config = dict(
    num_hidden_layers=23,
    hidden_size=384,
    norm_place='pre',
    norm_eps=1e-06,
    positions='learned',
    qk_norm=False,
    init_out_by_depth=True,
    schedule='wsd',
    decay_shape='sqrt',
    final_lr_fraction=0.05,
    doc_mask=True,
    dataset='wikipedia_en',
)
Each number is 128 + 32 x the weight over its row's rms, rounded and kept within 0 to 255. Layers, rows and columns count from 0. Numbers have three digits each. The size before them is the row's rms in percent of the matrix's.

# up: layer 11 MLP up, 1536x384, rms 0.114, rows 903-938, columns 0-191
# down: layer 11 MLP down (transposed), 1536x384, rms 0.112, rows 903-938, columns 0-191
up903 114:117184189177189093151151092132125141144041088087064062122117119084142123162138116143138089136084146152110113183151150139128166115139142118123093148101105116035153170130144097110181099059151126135104115160106124147181121146059130126159102162111087153151139119148160127089122142106127125123118125071136159127143107125119135194100066113126137183162158172140149109176104149099191118089152103097094099102118091124078069085133088153124147133160097135106125044056163135145133073122099126166096167140125132106107072137099138086093106091102125095086160172119153117098125090121139139192
down903 110:118123137165177182117141109125147163092071124138161122112091098153101083151082189155090166161137139138158105084111137114151164115103092126126110117144073113129176036093078147133076153122150124094210108117130149123122131124158134141143113186109125131172108090136115141095110134122098171179154132084082081078090157075119095173094130139119139164088084145131121143114147091125054114085179189102153163091112091226152195192106108147083137106106066109140123149115151107144125104116119079090099094161120123106082108129100148184073111138175080120115180116108102071125171136155159147112
up904 092:126148165115066100165168154152075171116137125120139121135072136119132113168157129171146134107108107156094113094109095108151149103161092099060163161033131158130158167099119134135156138157069124132168139160129192188162215211145114166125118165140159140118109101067112163116181134124117104200171186090130179155097101137141147134163064129132151137132125138132116076136100104149083107127171109115113091126076074147151191125118119169117201187153070127108118156181169100143141129117114166147146102134150063137086123114135067138106094169117112117148132150134134127107192110144106116151
down904 101:111150085104138133086133121153071178102081119113116127096114119082131127139154137064090104076125119145093075065185132107132133131106193105084162176095095133158103090146166119095165139137096080136133138117115081123105130129118156122144116097164153156091131061186140159158152125127143090116182086150149110093131112107141140077116109098143125110149142103117087106124097091135155113112124121132096143156112146136122090145083138139150115210132173094081134155127129099179115109158042154210153111166145108140146056142117124141098213203126121121172044189107091183127156112111154108168
up905 097:126144094087128162132101145072129181131134072150074115148156128190081135144161170093106160160140182132198120088117151150104114090101177120146155133066136105101179188120143197148160127150126192116147123166169149108118117085104125110091251152106095129138121144097046160168098164105116161101097148103186167120117073134136081136134135117136110149134109089178135115170175074147125087102135125161169125093125125121091154204150137135152106135131118155143132154173179150085089141148139086096167104096117111110135107143176110118128176117076147144128170157083116095179183141195138166124
down905 092:122135067180079115148049091158139173176161134133141124122091120084124133190112107184105111101154125104089183157138139090146164134150105187150076165166120135130157093114158114127103102083208148119092055112054149152104130083144130152202135059162147132122111143130162094066113099139162121165149120132180142117107185179164095165134073167143104143180118181117168123109163148110078150153083129076110169166077139164143119158108088094100158145142113111110104110111054069192133117101193166128050183171123100189126140133103156090127176113150090102165143138151144112110104063113111141141
up906 099:151131114127069137112135146132102142154115164156166136128116086109124169134165123159133075170104091068120132100150111115143157158187143147112168074083113073173162114064109083164192128077083131116160096110197115101059118124139095121150133138170122167118124176132145153142143107185155133098078107098124098102091121160151164170129098140094129127133174054121115124095161107105165159124114095099136135130124084137103088143052089176155208134075107083141136146136115109164093090103093220119160162072167112115099103120052091078127151126145104143142170114127137127150195158167146155151
down906 102:081126162117138116090106127124188087135126159112107174087120198204089140121122091147108163110123112101113115155127144169106076144185168109120119068090148127131090151122146138153116108164140114121090148183141146086108113163189102106144109094115107127069087102110128182117134151129128152138154200097091123127151123187105123121121131144186134161173150122172125055095111106064193121137181087110166108196083109131104125081114108146070124134174105100121132135145116147163141167158110132086109141122124126108116127138129114093041143108160066089141170147108108109158132142094166126111
up907 094:116143176157115088110178120107123099086133092202144118118134164140118127091107150142139156080095146158102178171098133127153150120082103129067125146100111148172123072143149081072221076073094101166158147099154124081149187127114130077133116120167200105147163132118112147148122096132095113179115114124095118074117135086139143111147186130087127131160166097056107134185196182114115176129089091149156134108122082080109116122140161141115132092093099162145156190144100139092180160093189097064121148097114093126092100078096114104116087143083164126095100136101159077130163152145112129118
down907 099:120142144105136181201116116081136135102168146040135131147131128105122051176138149153164138148156125117110074083166139158114130158190194114112094091132183133117092080162124110164094150115136079127141132116051030131147153149114061126069173132114096166180143153134145090179099136111115086195167094195084142120128122132151137212118113111148146180164113130143147183142099149116128100137196113142154149148119113091151173176114115086149051144190122190172097147096148129123137073159142061100103154173104121119171124159096142159104146146068168200129177138098138108125108151082088127118
up908 095:111143135148109130132157125135179146133143158111078082161156093172111098148053040146070150090077187181094130115129148085107127164140165082151150129117122099114194122112114045174149085118130072126176141116116084134149133115169116175085144144097127114199161116140110136103136152131149215127101046175158115165165138132139195131108145109142048093063185114160157131139108096150172127109121089162128101125130115114148177133109141156137150134165126134072126160126179137060135123125120135123095139089139184122131110134166137118142116116150070126128103158111170111186121123138134140113
down908 103:166118127142132176168125176134136093119084107132098168163180221113151190114129136126148124116126140191121140112122120144081157213144194105157141084126137117064116131109136140030176151080175135155160181100124094158154112115114145094116108119133131099112072143103135109149139177150132099137137075135164128131131174124157118150095090130123117102131103174148106107171109131131182223107148147113149112113100122123100112076063114118119160080167113162132193141151096145081064139132151109111129140115116092146169102088173180075099170106132123062113134094058134118192116121042212103131
up909 101:136118092134145081185100109189101122118184128096149110170177137085139173167137123091162124110102096113117115133101139175185213072135099078178126085105098094127144157102164160175099059136117153133112153144134142152135147156102110123099187175180125131100158142070133108125136154134058101106109134103070205133109128138157096074121179156172109213153199128193157158081116181082117113183118076107188055108119137145040182170194148130124110155130111163145158138173121105097145140106094150178165101120101126120109115176126124134127133167141113140178133133113117130095138085053109129157
down909 108:040131104139136132159148118141148100153120124134136104155126076155059163192130061112076097133125155099099090172167123138114143122118111062146115133168130135115151146085107096180105136084067107080155100153105105127156148111123117076125172120079162146141130115095164096123097110138141119089131127124077128111081170142131110156157117099098063086140170144168052178090065118093123108145087162145127071085133098152082154160144086092132164123140165091094099135190136150186088179156089112124164144130153162123099113153071018094181121164224163100150157141183199099197095118109155064102
up910 093:117076137083107098153155148084098147085079088068083128048107174137164101142147127132156142107138149107117139098097149106155180152131106112127165177159168141126046137091114102082123163134079119102119164142171063128158179119118149139159205118134143164112106137111112093112120174121153179145063154109142155137122117153067137155112120144126101116106133101094129189096124142137157158184147120165128150175027091133175161237103137116144103142092119135137086182136143149135107125115139122169134155137141172154132086162111105092085073110109096132170163147098143188160108087101122131082
down910 093:106136166118182134114108137144112157119124066202139087193160200101140132112132157109133144176154113157135136142079107170173131106143125118119142093159125105071140151134148136101119135145099125129165172162126170163178153154142136123141139122112127076143135099119151130140155153117157056130162146155111035177189095079163087164096157140113086092100115127105168147131143110154073132133103125122082166089066119040148114123049177093162140097150109067122113127209172125148098125132073126200091112232113067148119149102130136128088105104128136142150114127090122083138132172142161122152
up911 097:107097115093126160139143137105124100101114191098091108116111089105052123141109186067163160108177143155160180111145106107118152166109128191146151054103157125116160114202180104172205081115109117144127091098133139121127114160150112155155143110108099130125143115155111207109113167090163122125104104117126164164187150155147159153154121112166094101152075132140207165102179131147144101161088056144185104103174083111092114053118103181128110151138147119117091085136107119135140135116102132061163112100148130105167134120109159089135146117138160165127183123188145177097084122181166112147
down911 096:110052117126164116114073128069178142130158102174108103141063172126167076090139186125086114222186137138134125126095167134134136111149073143216122141143094187150163145140122131117125124109109087098180132150146105149095124108128091137072135113102148131107141185112130174150127142101157138091135083148090068127116153114197124129141161127188133156092111151130110097167148164182200124114047178116146088148126076095129090102125151185114122115161161162090111081139140143105143153157156097142129114184125176174164136157119111113107146143187111181111044034058130111125129132137139101107
up912 100:100144099119076139115143098200113128100152156106079143183104094171169136162135123063085146126164128099159098055095136133097084090122101136106098163100145112112141128110088144124161083152127089096063142192153103110155123125091106116139122123156079082157091144083153088104144162187053172160151113169124192045108129136067108158109128122119145038153155127134115139101165151138093192154088088158107144094128113150100126055121037121138143092121160124109130132143055180194134135132128132169042101129117113138119126136101150092168117119150137100097136144161101114104148099155124160168
down912 109:138100089094147121117101155114162169183136106114122077107130135095109185119117131153116095090115111127151201157095147087096178123118129130109181064159093130113114173120120113058134093088117093139142139126190081107114183106117133162107154048103156148088094109145144133111114089122136184090152135090163102141065088100110092191188148156126140072071167154143161087140085197120134129114163128091094102091190117187127121112075139177109134157089178114091115082140058142153132042156123147098116133128111105124164135129101158143164145139170151063136154188173167090129069148070157127125
up913 094:121119119139144157112101165164171104122115123081048050181110162123108133110141077030144144156149123116148124098137138098133128105166156120098109112119090111148130138089145120135161121085054126087120091116165148113167062128103164118148169128148148083182113137102168107157123084103162107137064171107163115131106058093096107132096116138076103155157158156086128103118131102149150129169150127158072153185158091145132070146151111073142104124154173161155133116193135082177131145153155130142180090075088118114196125053194160153118167132120166101122161100122115164097147119145144124180
down913 099:122121157179104124181090085114075145179108100093127169117078115085117211140132148116119165120088156151120075182133141161112146169142127107142071106112097124100106146084106157169070135159194100129080176141144178173129120153132138115116066168091118111135101068132105140132091070118080075123154162138114138073111166121134145149052156140110097093154058113173114140126131066118147115148104186104160064187135115128125126143144108122148147148098170149056197154104095090086162120124160173068106176088065151095130110206059157176104159112176129112073157153127101132178177143132086123158
up914 099:088155053102110105089157115111129148126149148139134119083151126133156156144128069115155125169122124096137116124138157108123114126070130130149094085115143128094099135124089074181158103101142165153107124097116177150092108106147123102111145149189086139175189128177153068112156154110146112129086142092066159117132107111131063077060127116102086065086114176109157165142093122157137092098045145067150094178138131155177095121156147101145080065099115149120073151100123124165119106111093127136225104170201152149133178083130100076142127116101061171157116139164129093134159150106103104036
down914 106:143103124138160189088104130112127141134147165167144164153099192097125139125088104123093104055120092116139143134144147129161158135144169123093187107112098063108147120147133131112103146120128199107153144100204139113121157073151097145091117135164127112111153140216114165151075104113067151076162143126157054037082121152140169115102145147144165084136116153116038083163082180132108079087085154134142161100126152124125097199100134135123196102173127097096102161106137152163152214098105109177129109144119140091098101158132116088152138160166162140147177121100130071113121158140126148128
up915 103:113148129133119127149120086139154065142144155172131114114145193142144109125132138110109203127133155108180144204156151131140157102104169133127062137145094111124121124117207128135156160128148089182117140159161182112162190114094133120166092141125099094173136133144121100083127180128075140142089149120115068124100145114116136125193086071108145122116094152089134138136104105160157153164033149151123084138133182090069173129089074108128126126163165137169118136130067077079144215118164173068056129114122115141182128160139206149096080090125100111093098174183122173122141134108150112102
down915 101:126163141100124167094141147143100104100136073085121115118113130170068129136151140191175117139103171114131115175216147076165119139101117129144138146154125101160145099186165165146117101126089139142098143133135112105096108132114086151175114094137141147096188103205130080152148098112154116127097147142143117150132119113108146112116115134129125176122187177118139131120119114135162120164102112162157137147133189133086045122118101104069112108176102136137137127126179084147161133148156084149140198130175139117095135147138189201138113141110110088114109102120108156113149109158067148137
up916 117:174144172099159121091192131164155111164144131114161156146190181167144135090191103192107111194160149108094055172138165133080217179184136149146128149172099094100132090085151149125093152123142140049137183139111199142157117180154144190136120139190113095097151182122122134140079101155142086125117097137093126125094066139133060198124188122093120162068102151137133122167146133109068085134136127144101205104121160140094114169133135144124130136162090135162099122156085157118176170129105125171094153181080086066132131169076104067100086145102113135132164125092184152107129129124132159147
down916 113:103132185134081097160125050093131126145125095137093069124117128145104071047062170107156101127145092124132111113124137116127120128123135124136162169171156111112194076122070152224123123047139115116132189128109198193121161179089114112087090178135163151115113184106131126168102164132157133089131077104050092113157121138103102117115135121044127128094162100073174071117131084151038155115114102140100123193140138114091105209119108154186111094102150120154116106097165082112124129138140109110076173085124088142105150124147099160076155137108089142135080052121172084156139143139117110202
up917 094:138162180151067123157127150148082157103154068160142172138126117120146091179130090147138160154173101146112191147167119107154106119064078103115132147140078128120145117154110091115106149087206164141139102111172087101116082194075123153103179092192152124124096147105137139135119082111144114091133132086126113131073102096140082075141175112121126155059115178122137090039171060164165159128134154149118140134089170161151120189146113193152130155114148169098143165099127111121115105111104133116111137077097126109100060150022093111157173115095104113131174134130139089149107116094139083136
down917 099:117133053122157118157127141058137087193128163125129136096072070197135165160128162132105044050121152100105156079122136142154168154091074077141151151108124172150127161104141112109093097112081075140135136134136129131085155089117132078148149135132136094119126186086098106120058143120137110158083098130127153115120091151131137145146136122104166171147061123204129160197188113044099188134152133120175098096127108048116073116141105131146129082133119153146078120102065114095157070085114109129070105116152089163167101128118101118116157107132124129125129141055156141144114111185080112094
up918 090:120126102135144186145136120135140171098126101090183061168170106147071144106187063143185105079167163172084126201111169155153124148107132166103100132130083138149087189191148119093153097077127092133173111176105114094139103113194108075107090102138123162115109139100078129134088092133134119151099135080086117102142136113184137119128121116177066164142065108088130083101196129136147166159130092158121115177163135162150113118090118127093122173104107107113135111115124120125107165117123109139166122146126116130149102169143197109096088112126114135123137093090119037130124116166117159131
down918 094:153131110175144145126085153069107123118115099123130100098167150171128132112113164139153151079132192171111165131076112173115148116135072069174070126138188120081131063203085134112132146129163069193157114134128137098119108139071160104086141142147134180117121131173120090105116147164151116225092164109181089109149140075105112171088130102141125138179129091162121134149129089127148158102150109056172108147103134146072146121140144102092119161084118118120149102164125140134132092117069174084134135083089155144126119174195095170112070122102200087125136080114113165096104154111122125113
up919 093:132053154153098174122154173127138128150161121155141131141121170144134109045152115132124157093128148109094154119109169153115116122102112139138147139121138106200145135116200120092153141062116122134129097090161070106157093127100170136113095146046153161113124147182110129107149073094137071182090151184181063065122124105087150150119084072180107165108047097140169145083188142103192134154092168097130130127105132071128152119106146129164136145110136098185120176096146108143104109191143132150076140146078165135118076101123135109088132099099123123165169110137136082161135170105170132134
down919 101:118101133117114139132146172119050112093118173150120122117119152152136122104170190094061163200161105131121159137148149125158134131155112059121055122114127155145122144076104118141034112116130067120119111158158142134136187100116091085117128158170156139119115158182122100150080160135155107090164170076109117093142155103120110133117136174093165079152128122133112108169125072096171084082074115172073038148083112145143129169143111124112077127090129134153114097163128158089167156089168085126102127141102143094101068170119078083154141133082057091092091123153119098118100177083121070150
up920 099:152092108146132128164176144168159138079140106168155155117093127122154147109122148131084112116103096190158120116159130133104140140135131137169127109114114101134170151095149154085176085128104176156126103162056128202113166164138064148110119154140132140118137130108108143096128156142155122013152205144126065163118127080125157102075108174122196159143155157114161109143181113185196124145130144139132098091133118111160095161083070135154096156122186092137090146166166142138138220141101158122167081144104104134125101132127087104146152121135174164127105142072136114105155148097156181110
down920 112:110143127140137144144168187137157101171109125176136130159117140151119093113131138116077077194048112119131118113154109108126164110142199128124173148168148178086115153131110158117080162115136166180108154136099101077127112119129121088135096233143110111100106117187149080120162108187147122076095111158095119146154060178146100081126149128110111110190125076092140125168134128134146101100146070134098151118115133142085127109162157134153102115142104102155122201129117126146095169084057148106120124144113142151172160126112139102116144124147197110193108197125126126114089141141180137121
up921 104:141175170124112109131108170156099106078187150105074129120122151076129110082098069129117138126185118062082104123114155113157134124107167145122062102127111145120149146116166128123166103088082068090169127094067157104123125175113115154130169111139187081188163150167125156128113062110118172206114098097109135089127101116099156100128133108117088196097156142124113144112194118154096136176133137136101110129134136173196142171139127140164158094143149152157170157119159156168065115132157122176108086111134138069112154091092117184153127156106177144139117109122054191145132077103110128121
down921 114:145148175064199140108090128085137162041098189173119171191095153185132139054110121131104069096156132094098160151116100067146134145101132156128128179095160104133131160112188083138150187130057117155101135058182103162172143119090133134170105089115158166105104148116114143130117087144138132210179137126136147147059144116112126090149166127100158085176142145101149155039099113119074160141143134152145121119081127124108161154141140159123123088155084140062135136099104116158133117126185092108040118154119088130103109084125071112140151133135163148114132167128205171173147142109129125144
up922 093:148127205188100119188115169151114131098103120154131178199188159075174161080157128141121125127111166178123180110127107144122127134122194086110179134129080114017127106101153060084103145101130120118075138127152094194085110107079066130214070135190160106117194071154119097139141126132145121122175166052112151104132163141125082124134110180105129137133139104103147074167130111164102122105112138117154152098118185140110103117172119129104108111112099122088165123190151140104179124107093119127090113217154141136112152151120181167135136073113153137098128136190131149119111084125138197094
down922 100:125084156066164123118094081041122088124146101143119123071154088134081149156071139091138162094105094128115187096125085164100138157095133146146069112042128146167138170113157080105094093137159144171087101129147104100092153086129121156155157164174110110132193119162087147127110078157070086099170161116134123126156113140110130152081159179084113155120140185138093131119140149090143122094131198118107085078082051124146148080167125158158129161094126153105121096140141113116155175088122159080128105153144121110114137099159188145128173109180170159107115161078102162103149196181176145059
up923 095:154121083121137158041072114085084134168153164131141121098106176100212060142175101073148093139107209185074163102047115109142127126135133118140115096164143123102114136118069133186196106145094149085122134120081127129147161170111112183141132134139098129113168125139075140105121158115147123132131126111073138133177097126122107150159104170109188125195135130120111154132133139164130160164142118187140107131083229145088139190125099130114116138143126123082160175158074141146079150125075146107162143112120110137199123154106161141135105160076106137137120127169157139118101129119098161122
down923 097:099141101132101091116136095116189159127138114184186169120113080147099118147141062134113135124144118108121193159125127169175132125164085074166175075116187086123131121180143123127171136117118151182149132111117171081120101139151187129116125047146093119129096160108132171135072094098091116121118173158118156167113126161078133140121142135102152154106135206159157130137158131191191135086124150131109104184157098127173143156137102192134074099164084192123175075161124094198095107164119144128135102108168113145150057111170126141080156159164101133116113097180125140122134138138197143164
up924 089:106098094128114166145138117073123111099166152088117167139082151087132121103133156111143208164179156083123144125129097105118131064107144121173110158117135104118125061181082171155090183141157075135117124169139109108094131099175109061142122111146068105096197139123055086154104053169100130108076108134189124154133093143124112136159116115152139135099134185136133185152078146136159081146104105085074175128161138097103131166077143113137115052097104108139144133132033111119096127119120097118103144171114164138109084173093124119080161167170141114112154116184113169100084170143099163146
down924 091:083115114121167126122128128132190148116129125125141140062111122179093163113121115094102125153064122124031148132123181139136154087189179126133096154089180078129144103086082117112149088127191130098114137098173111153113088070129179105183141091139138112178083104072112127127138107156182112102189117093117097063135148127154084079098136093088121113090084199138139154185075099112151110155117120173148157141174131121112159151128118123156130075172157074118126129112140139129118155105131139121133101109155145140205123141086077113151194151171150130130136153197089137061086140145144115124
up925 112:068143113143154084167159119080144131078147118162084200158181120090098110088115106077144105138099131133114101093163119143121088110186067101166104107144112131144079160124145107147125100098148115132065126141138142148119188145129112142163142119117126117117119138176107118119160091126100095140083110131127176021109128141095154167138099071072039169092112152125091118097099101147112164140143063160143098127122084111118177155223120127132153180145121060177187158150165148128099155097158149110103093103095114106131157087148091111199134116097134154060158102190130129071126129093147111178
down925 111:112089143100086171124089128094110148063091101079142149145158168097118119115143102130102153138109134124128098145169113126097135117140097053144096116155125098145082094127150155076134158132145097109098155158128102180157169080189127143133079167136121094041100094104114120178153107062133122096104133169099134086098160126190115127091149153088097090112079163156154103043121082094110063158126128194157123092113123158105076136190113115093122107083167086147106144153152113141082121097124085097124089150095107102093147176119111175175138124088066159075068157121046164154118132086160141077
up926 096:117057141120133171137165117085181141141109191151163204104091081156071121096166149118139091166129175050144164149151229176200123060116126125138135131186082109087147099195145136142106127166187153158117187103140141094139121115099088147164161111126104123138110160184098142117137143106144057143140139141080100128153125136086172103075145104148164151143091069130142101104164090151064065076127080140148105134122119117144140127163076114150116087129160140141139117117155160132162130155135138162138117122090154169090121144115157113151159150092135100089129161112088142119109152128129167135
down926 098:165100091152167139149121135154055118096134107105120137161164130127145150132113119152148082106084145133150118084098083119159040149094127074105129061081175162113130121139113169063094138072136142077110144126136127107139106114139056126104086085131131091147131089091097152141122122147095158065157157144113098147118146091113122152154115156100169105142058127143110133135120073141100146200157140172148137203165088111169102144138057189126162043154105147110147194133090138157131210094157111109130053116144091111132195148176132120064187102156170087103162045139116102092143080104155140095
up927 098:138156119094132172178122134117122120118079133164126147148114109131119140151139069119132156138128134159042184145083130082155159086115130150145124131101101137209128143134160110079190131074184088124164086166100126090095152090107171104110162107144108114134128155113112149186103094103173091158109110099104137095134060083101164139122152151104115147047150157159133151153141139161095174087144079126064087112152107098125123182162117112172141121140118179166087148164114155156158188109115097084130119129161116115140088162128096120151156086133105140135123140108061127090161135090063155088
down927 101:074044114113114135089113111124151176109104137108117174124100137157178116135138165156217057091052101098122133154121118118126143173097120073095125111131172191125142134076099134118109143138128146115161118122127064106073099126090114107137133145154112154100118123114113123098103102108123106092151168227051091091120143159106057128172202079156170123195082121081137104105158143104145099104155147140108062165097135135136100118112156110146138068135180131165155200151118127183167144099098098091113066126077130113091093115096126129109073163172139176144142125132101092158120121110103146145
up928 093:132106083102112108163155100116151108123131146123075142114160156190148143093135076139196161104054151123086136149136144171091146172098142129131118081073078138117084193195141169156113123128164100149111160155114156143119155146128172122155137174115154105157154090193076132144078065174116163197157060119201148143150086191135134107119127187134091117171115118158148131105156199159066123140129112148105159079084118180095123116148119134164169154089076125118107103164145069155061155137141111114170126132147118109100100116148102147105153108128149131150204072167178127125144150113135146120
down928 097:141156099119170112152093109144146153116142095106162118158145088065058131121099130216125065135147097131134145135139210086182115131137073139150133113117127151077130141159128164160104104149112153109128114135131119153058083142119076110121082121091102124163090086113154066156118127066096127106089117164170128132128178134133119090114077164063109052116137145118143118136144132062154114125086140138204103125162115106113145153103134127098148143143139104133106164128140099100183143160139166149137132087147135052096149085146075117144139154031098130147049144109130100172196143133167169147
up929 093:108164104120144080076074134081136110138128131169186121151125131175113097108090117076154120152133136152144158089127134104118120139097111165120164170116151068144108122146118130162158080128135178141171105136094118134158082138110145085145156113078143134169155134120071120184090150145100102112084134119162175117122156123112165134206111099115123172101145104187136132143147099107117124225171098135141213162114125137133130136146189118107100105099168113132119176149119151132135133134156142096142104106161079137156106158119153091162107163085138122149117147119130123176135129148116149149
down929 107:086140085101106102135070124159108102136117079136135092143104153151185163149115132168139080147106121114149177087109163149102136081077168127162093138179134118036146101085121078194141116096213122182123140199133098112097146110114173091156166104121125124096086090121139118162081109143164101145161139150155110169107118082109188133099134140106074134099113075107121148089110123123105115145103135136106196191126129139219132155138178175083092138117119100095161104099126153119098158124082172084139123112136096151182111123126160106127128124105072060079184112239153161149132095118192083127
up930 107:255163105145148115146102063099091137134114123118103125152124144089182138154159098127098125094176063181107125091110128157098075146166165194061127115083141146142124108068195127123139122111093101119175129170168103128141106091094045106163123132098119074112148108090162120169164176036176088157135128129134147107156108183114076071122153123149145170145149144088156125193159125130152143093123137120155143141129120104119133109058115174134137105130101157172060144105145065154115100127169135133125148083117116174111092116178169119111119154095150152140157092095116142148181191169108101120
down930 105:096119122041179110109120111166123113127144162093131132142140137146164103077063184227163107120149195111093127091091133058133130116157094102147103153170104072093125102156124103107081132134139133071077088105053157188114164112165126132107099234149102144117088141173078095126071124132165132072103101180097143154093148089146126076104129145105073120074126107123145139148142158092141168151157196117135056079137124143091080161143151162138162129075131129069129091125154075115113136104167154102121076146141105105150136086116053113098111087150076073094122098118169106118192112139072135072
up931 091:120116112135118189079113087137058080193080133109126118158116076133141092157217151085150128131131097146133134191104135113093120179140154133112164148158144137121106133146112116062117102117122147033120147125098130087129153129108123068138095118108128137154095103121164118203110097085108210142139180177141115148141166103219092088138069112109133151123139036105117105095152108184165118146165123156178104144153112135100076172099084113125086167110069138084108079121119081133060163128153108101139189196095072116153138092138106083101122168115095101113133150095170204076155147114098122143
down931 097:106117223104121119152213128129154164109137078101158077119152128131140159167170126164091135120099136092157122075133173087109133103137042139138106083091106165165097085105188120155089099109108104104146159145134107153143137095113173094160155159164208120125190121135107126113092128143135123094044108114111161133099128119074103117099072126154080164042135141112078149167170157124125124153148126172148131128141148222079106171149163126142112123162088134166142120198134119173123166161087148104067124165114088114172152136093124114179121120070174174125128107152141111161075061115090118098
up932 098:152186131116125145104143126088125143133199117139084096154210163144156104159105111133120162146146181133163129098132143108090093147159143146174157155045152153116071114141147101108099157099117127109066100141067147085147100161116144111057103057106139154129070140140127113175141178145109117111107182090108141141141117101157164082139169138151160088155142138140189162110128136098122147125140063102159134110117058129183103145123185172134142104098115143132086092150110141082086151160120107195130109204132106133123163163056077090195125131100131130124133116132132121105108116124143114094
down932 096:131140114157143098086211148134097116109137121128089101145117096101156061114135148108105106154106125126112130140056128103123127136157140168181134107149108092167166128095157135154119077108147142117188203078169143112133117089067119110127138168113135084118146158097131129155113153123148143154138142115139057145057126119095138122085128138075093153140104121094065104160172133166108154103149139174118138187085136145145231150066147086113140077135152106185142110134122120116144097079156069098218105120099125151118144149164145150158129145120099119108123088126092164162122144130192173080
up933 097:064079189110090136143124125137141172127137172084160119063065174081108067198102136123104136137116134091097167170156111177117126147143110155145089127145186128172128163139083117087145102148130111092146132128177142137101114107101129071169147132146084132146138155150156151166158120081151160144160147090117086089151125162085127109105131156152212124090143151112166050084109129086106119127125159104081101132085062092137069129124114156160096151075131116150106068169124119074075081108134051136154096048116063115153070150111133132171112116112122185122093182150144130148123105094103142107
down933 101:109109105122154140179104080136183196134141129219088131110134080163119094143136185157071178109131157101117114121115091112113091087160123239140141144087134166082163128100081150122134120192095105156091143130144161060155196172063120144132105115145118151112140099154156165138122164103135171124154156132150130089125149137065165132140131094149124121090151105109107094217124143103185082110141108177189163096104117169088156143127161182116108176146095119143117177146112143101106136123069096117147095115184180121142189149107152129130105151161138109074088141155099156156085129123079128158
up934 118:105133110139130090185105105166082147092099144120136169119156118135059134123143156146117239163142128137135166125093141105137147095114106144086159107120154120093152121120076136136193128056093081126153144074153077146151122169122156155141048121034131153127154130147112166155147153153116106102092121186101145201103122080173111089151161128104168159090144099128140090087137095178156147176062177149110192176127094119204105099132145162184144101117106094104179145088111103176126158162118125144112104136054094158124125183161076118140163076088124124098118095129101141144118106105099171099
down934 117:124163099093057099075129153098134153105156157159092112149111121126100119070126092054092189143123140120117147142162170124149140143117129116101096154176152109067125158107118177130160153130134093091161080184118056143151133157099083134114131095125112162143134104135136102137119083174140124125108117112114142152127086089137169179141103170113156129131072110080095195113094081125143148081144204143056128133151103137104151123094111153115141076106170163113081225142109118173079154163110107136113168224093130141093099112139166215080205129090109113126106143100114088118150200152129178173
up935 100:152140121116177078098113147173130090054153155099170123100151129208176110122138160108047159111116090169165156104078123091111144116136112114121081116074148155092095098129110163149135070137110142137179155130092079149150130158058115136111100119109152194152127090118165128116138127147202164113122186146142169134075103130127136124110172148188137148142140117095108108194118101119096101090079122106143105137147109086110121127100051148152129170152168161123130182171144124103125152131128100131101166111093157082122165131173119173179117190098142088171116169138141105106101116075093124150
down935 104:121166146164170112134069159058158105168111118138138104179127169122083117077116121187087132149162197101129124150144117129109139121135081136137146105123149115142167182106131116127173142105066096186103092081082123122183078100151137140123170143092140156056141045129095145119095174133112085159100130114135122126161104153080134107110110144162089125152126143085123164087118142119090128129102141173166113128121174130144134108098162138137124093118122129122149159129140144068124170104108079096146124159097146102165145141171079161126108137134110092156127128144117111115131154078124150110
up936 087:111152097101127135123151115138174131151106199136099104152124146107163167196056079135175140146102098140123050093146105176088179131098124113094120108071064131143132154175153156156155149124157170152113120095077140090080117112095082134165166111140121132125087167153118168137118161103144172150157122148139153140191124166131121141117069126135137184106127144174151115148140057143141117092119127155066167139153130149210120139081085111090162148152143111129136123093050140141062126103096110112183121111176165146154116149166146130141123124061140105097156113110121116078067153154111097083
down936 089:137120175150042119115116140084135089140122116173112141118100125175141073113126112113161198159114111094172165134110137140115127120137111152160118191068113153053119161087109120099043100185103108130102144159142107133143130117175108122133105123213125093143147104147118130165123159107144126130098082153124108128109103103140135166092143109132078175145165116169128105152115152128110151176147159151116128095101090124128153061121125159146120152072126117092165142149180180128117110181133197117116117142154164133087136151135142125127101118193163103136117062134099117149161177133117127103
up937 098:093106084185075136108081090113090159202105096136117120166159136086142158191115112144141130137190123113118053230140136115189105185128182107131145090121202118098120153126055099104107154107128089106161100136075118050145099118107164137135124156133098091127130192152129091132197087140088102087187092163158156102154111111142118176128184128116141158129097116123143199112163104180101119044150124153137120168153118084162151176089139162081139127056165109101113163132164095114168128128098105157178111207075135145109115078106129163130154132116114135147128095111107118138149091110085115068
down937 101:149110078129069192133129154180142132157108131127142160117066113106140167158087140141149113116119100132109145113140116157132108161129150158133076190128124145174102132091137137157137081102129174110164131073109199061079140177099191110134127142116105077163127085133134137119111162066124143157059092122116077151114162132110124123114111121132133083198127124098101179123168135126123115112109099135075126125153126165154193124164112123115152190107125100059113105143143075059175115085169165153116118158144174169132084120173135125085039125136132168149092140167083160166132121172170099126
up938 111:118068103133097184134188129123139110096193121105190140100098121128081094138189134114078162146129118107126147095069104104152187180061091174114148090104066127083118119143131063102103144101155086127129072110105072098107103115116150119083132148115148155176144121114123155166132130110119134097124116105137150149132093130172084124209118108125100139134160105143089099132116160059128112130139152066059179112093086171099048109193123147119074174144143135205147094111106130078085076117128096152105152124136162117077154122133158085105136114111131109152049061094116143165117135119093120147
down938 096:138151177106170082129069082114115123143157143134105134125130143136169105147144182150131098068082077113106074113165080149113140096167145113177131192178125088060122110073142136118130115124112120127132124106132137087138136113145163153084107124111148108107127146122091178119147118068115062123105137142102118172060152064087140164116140120113137127104144143150096101112159122096157115120145121068180107114195141122112148094138131156156172166117140098119152141110122098161176149108120128123106118129107120181145080076144153143090107189186123157128114086062132148170160103151101118160